config.toml
num_attention_heads = 2
num_key_value_heads = 2
norm = "rmsnorm"
norm_eps = 1e-05
positions = "rope"
rope_theta = 2180.0
rope_fraction = 1.0
attn_scale = 0.0884
tie_word_embeddings = true
init_std_qkv = 0.0312
beta2 = 0.99
warmup_steps = 278
schedule = "cos"
max_steps = 4874
dataset = "wikipedia_en"
Each number is 500 + 50 x the weight over its row's rms, rounded and kept within 0 to 999. Layers, rows and columns count from 0. Numbers have three digits each. The size before them is the row's rms in percent of the matrix's.

# layer 5 MLP up, 704x256, rms 0.0893, rows 55-105, columns 0-127
095:483497425448468533499550482490446474549493533416436549553540467541564549508552475562429523499442614455513534523549518483430475454544522394486483443466575488482478518454519493532498465493557522503544529480467564482542441497475471484438525469433579560509517485479521522501563430421533407563386416505535496495476475423552471495525578480464544605523431539577435511586557460542513617530543
106:482514520580470407433486548450474626539537463575491499512529518506449508495483525435484574518499553464551477410455462531520490503555497485495441462616541433543622496599522548590428444544602445501466569515474494551503517456521562574555521477508599601530508525418502508512589557526421511565511538496555509394553532439476534450406409488492395487528522425508557466494555547561461578500536
105:535536517417449568464559487516423520525471609491486479522541556508525538502387595529526528487435405544519497479478561554464561471429422504455451521507421547491506499503483532428497418548455577524463554622576523500496504521445573525499411474527508491511527547435452414381575439437479476498429483473540483405452447522532508531533460417548472535475483506542542557567460489582495537510520
098:438524470508553551418484436588445546460510547497515549510481455411591477395530580503531457474465432459579516502446546402536570510511408516590507528489552473499514480460506511531464493536529484477408504485452498589390461529501517492461502539481568496590569492472513483503510500492460486467446521518469619520501506376482494470498471608602438483574517612630476531534495438431518566467454
099:579500582434459429518461510490497534459565493526489554486511461542447430441523405447493429597547522520489510443498522470633456511465494411484498462436501462508425495554482552541620511442480536431418484556533526554509505467539505474522537588440496559452482491462552548572361479511473479456515467457538505499413531468470591498519457524417497518559474540519572500527469529496433496519515
096:438546471471494497511500473483480532540529516478595495489556576527481480483567542420548474534512502470558524489526505481495638499526587524512452536557544513549416557511543493524493495510432592553463527493480455486455495552521465460567556501551565522413502392452551521414522518493488444487582574469548447510550355450514539556530520514480511543480616379503524540541500541522479529435491
117:464538603503472485602492519522472499513548539497469473492458455493523466564450487420560499488496469564569542507500450375559528498533425538486551549510481534514494496538503424481575433519451543512471437495486583507538554460403632509552436512558428519484478548455481547559545450456456483512446445499488453515501503581464540549517480503466498573588579428521575450468406472513508537542457
107:534507552517479523546380580581460486510460449532479557502521524556470480557493469486540544449415458534560518555490533465481572499504415539551448555469422519584496539502479447532444465551450411479451534444541502439617518468526602462509531508456501528517444529451423528481457593500553549470536486443546642500492502468488506492501453515441462378565507567548468469453516460509545492632535
094:528484518540470486469457446429581569578425572519474520499472512436432505445454520506501504496446485479470489477551576529510570450497561448429420441532547418516451510458493476582547466521536567578439527461463497445589514476568563456408385453497501443450479499492507562442494447470486534502653525471514538457444483492506559479503495397438449519546482547490563549468535477429540464575518
089:519490541543484435462574458493490488437531599543439508501493531501547529497504504475480404467444474548461537520513539477505579441479533477537527543511538500430491520483466570588451506469485612441580517499517544488382537471465431531436466444419440514494469491560493610513442552455611450497454589559478477555532549456467663444512495512539534609556481469424469517493448441614554490485452
089:458465466462463620459414553425551549556453533517511422487457555437507500431447542527460455562468451487471517548547555503441528563473521475464430443512532425524428363579465516453422468381516498505463521505469522474504465489552559431489519402455590433425524508553498499519507558510461519554506456482544556610508479566541593494521443481431526520466492428474516546531483494549479528530479
097:549566495515445516551555597478645473570471455575475548484436458472530553501513518503581463455501483598437412476466458494540506459520502378448470476696350487516537509508479425530565520531514480446461476595516464538504540405460474546526576494570474443552474500571525491485523468565399532510478480532494493526474546517484504550519564481457420446570498469532494511441541473517505492511454
086:510425395466518481471530565506494406517574521439467502522489539455481495492491485508540550433510473524633469550521588489588535539495534483506510487462493493463457462519511550451531499496533453448548528458454474476525457462433539406424540500503473457600467514518469400473449458413469462491456452515585552503557447475499573548538474533445513558518553566438396500459516489427426549515464
088:443513496564437525552557459498512368434405550470508611462432446421476555497417550461553536506499487351488479549568554548405565482539581592517544506489389519553569547450482528498485520452538530412490500486552461462417440491517447493486552432444522522418553585569467469557455564472532545445486439514505476415520527507566455563470533498469449466468502610524469473517446462512489412509550
098:457452629461492548473486468454517419526527477453462393428571524492476530470534548508468483547453454488447543549464472525542497568526484485509541468529486459501487447575481668444455427482499484483412499518550456544596500578543640512548484526515478596411477575499492450463409460514518368438523466423550469443483514553520463533492478505461485526421494502521495563538437549545494448513464
095:592471508439480443520488449426585573469526499483506495458576489526461525585594450497518455385475483457548423569508470474685468428548502551554452486518495416461568568578511534440512472527462450524475529430563472456477479495522463465550493462458493538541537499448500396498397610493462537549517530542463520513524466525444455514477518553389549522399536451499503521582484434462519467527481
091:500523531494457424493465521432471474436541527575464499467447520528470575500533580478616465591619488514529517564521503493555446443450549472511473526567505545490520478441433469550472496389580470548416427514538489448537502470464522534548502488518469405449460496539415503409492509504424464552505400587561523492563494466509463558488479539513495440507382536426524584557481475502434416495492
095:492352494491460462514569465460498478503501510494496573489420490520526467491499533526504600482471612485498512474479541494585515566553487486437527498499496500460471537464496521564541509501483489471500485610528596490471570455563436509484450481456437484471410490490513528504528558457583386534612592422398520444518499541534421569506530620494508407548412408489564367493464557552457509451501
101:520594458530494487565485538508561482578487564489498499446557493433470512590495516488480527502405499411509526492536447481502550506501549498460562524526423514451507548488555616576522432491514479516560486395502466462547445413564492615421419424379489459530526460537520493505502483489564555564561493560578562485512493457511502411594584457428455408509449529507433533539542536519479519493515
100:517501515492540511546529438504514479474609400487458499490530588555498434431538481541476476555575482571516485507499543498531409514559490390444535540480505402477429546569477445500485516415514457487537396477600471424487548504577498441528520551475513411483516483474542498469484522472530452525436436499456496468452607520564513585422500549477496418576471493552513509544563598433523481502496
101:547527583445412517499433460590515582474482510486480503441499555522530487483381458468496487424503468504508474436490494489495571491562379523488469560531532417470502423487566566514557477522440514459537554498530459607512524479486498440473574530508472494469495443518480591486496569468442530498449567500524429486523501577415446470465523461506534511540537298430466514523459447494484549466515
106:453513518424546450461493429475469468467514459504525505503480559587570552501467497542489384529497542553508535438477466462586505506505420558494473567459463424489502455476570532595551537483483471454433574423554505506459603528433443536495504554497520449502520421509562532507519411441497523512443477435505531489489596509513502585480587555521486581596598439515480543559507454536511505475512
098:533467406450478433619455495521569486530492533437485519525521517536474564525561489481551594547409416468577560519567452455518524501571494484528512501535602404577542440491563515538513489550528510503540490396451460591562441418531463573498536486422462517457552511523506526574373503500529465506478398485580446595427569505504518477511529530446514469495469570489432410371532500499409619546501
100:490483536453524535454482563511521452518512475451497529515601565492409531429471555543490399541455561501526486417521503560390341516522516509486480587484492460465522525481560533565480412505437416494525413542551508518479471444443512430540471570454549614455470490508476511461420433524580519575503526437488506566479392455512481505458460542432470475561579535505520468436550511438551431495570
096:519475473459498464442522475544474531456485482475550492596494381508484438521514494550498471491584577457547483511433456502537596521377625568525463452550473509545539531540509476492447470506441515485578538496444429541529434598530535538560508500523508472463504500488392450486539501589407583482577473522534545472550572469501547444520454419430506472457505541436488513623528564449438485484385
101:499538604542504468487576494520428480520505556506515373488534567549530454554546532467471490500496491503551471560512481422558524529476419514495542501432515542549457656449417556536501488516547476510455455577496501499542411508532538586501437484513557572458553530384500536473555552504404490497357489475492578463506499497524493527493472536458488532414398466565558453398424443556488526546530
099:526540491523523503559457422495568569529490474674494429468534429484526470522575472461511553535471527545490541478537524505648520492465544488465505401507496455489422520482557398453533493462500539487501514530546465567429557494514467526409517536520456519504564447468552506500537529403580576488541539485538366392537492513540564495618500569475542495526464491473543528491489513510479565386467
105:522608480604539497542498578533409496470558531528503561493511481535461457453476561476453499579476454433424475554479468457395455509438536455452507489545436488581522409494490504546589504518566451521449532528514398560497533494517523538588530510581491502525554396549497600430561439552449496520482526515498520527423472542476442496524527482520526502540538441544600499554616442400503461413516
101:558428510413448521394473444456461470402515500555540487515567402498611406461477451439510524513471480606399437523535550483446509542428403462498506560472446549559526476547419505573490419514497496486455505552563585546458477498466533511461477560492482507450477491509409467483484522554512476411490419442557524501459575631435425461534439439583411422458515496487485491505478459532510575599502
095:514468518451569525420542584433380463436528451600432454434476495522583566498482539515553491483477430495548574551517475501481457428492449550511616427472508514520530446467531476456453504510552545457443558516576578488512509530377458445555502462548494547599495394546499397464507479553482488502567470383433472551528533473501503467465450588468534451455509554482466541531532456490529405521576
086:440573433602605526464450555570467556507515554450499503480490526466565354503515472535472549474428521411526552574588540518558486503566535461548548443484415546546474426488536434468472505482586484568501519577495463507540471488458507441518462503502583502445438418493571410393515440476422517505519423506489425519470444439551525536555493511519557451498569602485483461417555469468388497536472
103:427539429567570635563497564571422444503364514486518470472580539508546495572511562458500551476422433537435439469490581543479521573567450477452436590542506568525395484524490540540483492615474517548430588545464492503477458490561532496455502543530550637525550558525526471512524560561498506509534538538568515609436444469511447483526466468534485540568488462432523499502598473539463522533471
088:498572538584562558528449422459472440452582529530515551502466509498517511542450485471432484473459581470474482500479413469471536529538618555531578540493477509553543504490527499506548534504524487497496550596661448570480420512508405499504507528484484544529458419485497540453483497465555541496534497554458563330519509460520439490593537532474506511485516537479493467464429601451451492506554
092:510477530634579600514517450464467441572481519523431571497470508489515457465563571438527522496467477478439449603579510489467494503482546554516545530477474554550511515591480543539513500562574398484468541551519545540489577545497582504506464461558420510514533426531496407450511584433480427533627470533438482511472557544473473466557486481527505507436528532544550443599471538408478534498475
101:486558547535476470561448475438423498569489490458542460489573538499479540542525486540459594575509436519555582563459544509537523539533523513472426521561514501538535533607500511414476552481455548476544477562461397547453527478431483590568482467481507461442512527491614470554551494481430563547473469547489475569532523474537558513626510445452465485470539508597462469483452502423521465576499
111:411546492532459543441556444426475396453512441544547527495503474420455470534498470503527418509448610518490474492466443501579519413487581479494446440536406529446488575382544449536489531526479483563494539520560561374443579573544465493461587474585497414421464495520479458472437428504461546486481539548502523493512467420468483516482569473577450473510539524619500563489489528396587468507471
098:466553489411518439433514562425517515511521603546472417473517595567512554543422468583477493502610533545526482402476498442478508523557468441518482521453479516514589445523474571456470437548547426480558476496544464482497539538479564539632508536591512440524430504522527527440502532512420379578532416504544452504464584461478489496472477349474397470486550403466602533517451602399510441586438
119:429558505485552461529431467507409444466551515598485498496506467471560409526478536520522475518487568576533417534488443504592434433475514559516551517453428537453455469449551449511546596460451441511514520517498473588544488506490463503513473532558492535524536424526352504534495468573501438500537473541522520470582457458473512533559472602546452525445524523517465534506459414478409563495535
094:487526475503530396507527603530480504509497432430548577499515502630418514622505540519415493480574490451390559524529494476504521475480487584495552527570503504440516517470545487443481454548519356460595425454576456508525540486474562504577470497483517512512439487454539441551568428585446464536515486502514522489471407509557542458483550434532536419502513557501506497516527484504478581486474
101:578547516538485479498517595472551515485487554526465560464507516438537458502552421542480541582451507474430545546482528517408533479413453543519532627518554515484601491430526462476621517553594519555448491525521369530560454510451508527427518495567474515409519486443393485483483520552446520536579492528555477515473511482520460528517438448507424491597484517495460517472636435468469468511499
097:507477457502436404466474517493574481491452456424552472493463474452445549647534411502503552512571538507479444580462535480431434424504460549489469506416553480438496444575550393431489466502489526508513479543536601517431467462348540543577497550539451499535469488482516475489470529490431533534416530545397529491477461493524545533504451482467512500594480537465511528510449528498483449522595
092:501429511485515509482606486465492448453525467486478519599461388569570459433585530475526477488511544446513520524491485498481628539416509459455464523535473536535467559452504469487469513523504410469522391526507510600483591525495513458508502642489438500464571481512470487527466543490537552531552551482517535533338600509415454502488504575501441477546523580525500448568477494383507589491442
101:550481487499585530451517579424425490402576488452503542535383480560473474478567477426511550513505503447439524450489404460469479518511518481469623435480560601461455536450480544586538531486478504503482532508590536446572485550544591513503479579478518506492453547551559569522547474514448449578555528495530531614439560522427577551411471507483486497555513570486467515518583531513527424477532
090:499422569533476579536507504461514403483557479519518555498575483497490527569438567477559484456429488498390478496532508477467439438482524604489431540501446509517547487506509556542457580527543473449480564543442432409502400510485484505523402536440576543524506518526439497487420541600464462462502446507489497473567593506433489450448497396398424466434541421530543498553445514458505527564550
102:586469462485519415489467582535546472517476466563457565526501541589459540601578462615566545458411505601545588567460462435623455505546454460557481476549475527479474493550552527431500464541522467477530564457463550506482452490459444493496450411525564527489477563421518433510433518513450459523536500579513513601535501494493622499470507485516537550566553573465436463463494453492558493499512
099:480538456458526567517493563522501480445473560426551497520511534528481522455482520515536532465519427515588516566536580491403518389474535525506405525510510541542541436593507462553484472542566590442489525465512429541414490484459416452563505525553532521509578549615512440496487426484521539535482527576487352477450415434527520421560565402525527545479431521499459449532569471538432492543481
096:386441446461513524547409635507474501454454531505446447494495531495564499524479530522477492470521544465488488455424512520460448481584534528506559493531522523572453482598430443506452396533485515561494533464550542475435519506461338488446544471434513498587419618440479494567581546440360511520459503565615476484438460479483494491488419542436463505503527511456470446579519511484364461470412
097:413534548509486541501507481549525429504436511525469537499475616679537506493484502526507451450534550507575489634507527520549582596507494501477499578522475527463535389567469536499441461512511529399570578440570515465429501527460436575450495481415503488440550476440450416500439566357469432459546503470417481484547480493597537445504528486431478490491542518446545534477463510479491487534449
097:476605503556448475548468479502481450574519472445503512516503438595544468567514454530530421423595608517506471519494494509493411499545687519495544535434528481579508520552525467471524521542558536487488416587451479526390557483487376529501533483451581547468536457563455465534471504529412542614457502426447431463545488424488422573519490502464490507556537405433489443517466481490510560512630
101:533519534468492506382569556442420413461482467458493582470525521568540522427576317465412501540564493504519575505563509461386577421570489422493485496453425568512419562413497618576501483467441465574634452426491470486479501511628512569410541495511536465431534542489564586506438529485522499470522568458496492572467554463482504475442556400523509500504494547487583500434534444460517472535460
108:506546482524463489482464529512509568464473517526483550508462496499587559562516510558591544448439516500492386434554495588461479532474544582521439485574480481492515426452553626553547479552589448485503536537469540526559494542555466432452519499457497413519461495505477514467445448501495539517532516543525486541478449415540463511510538446540554441511522454460533472380605470509495424576605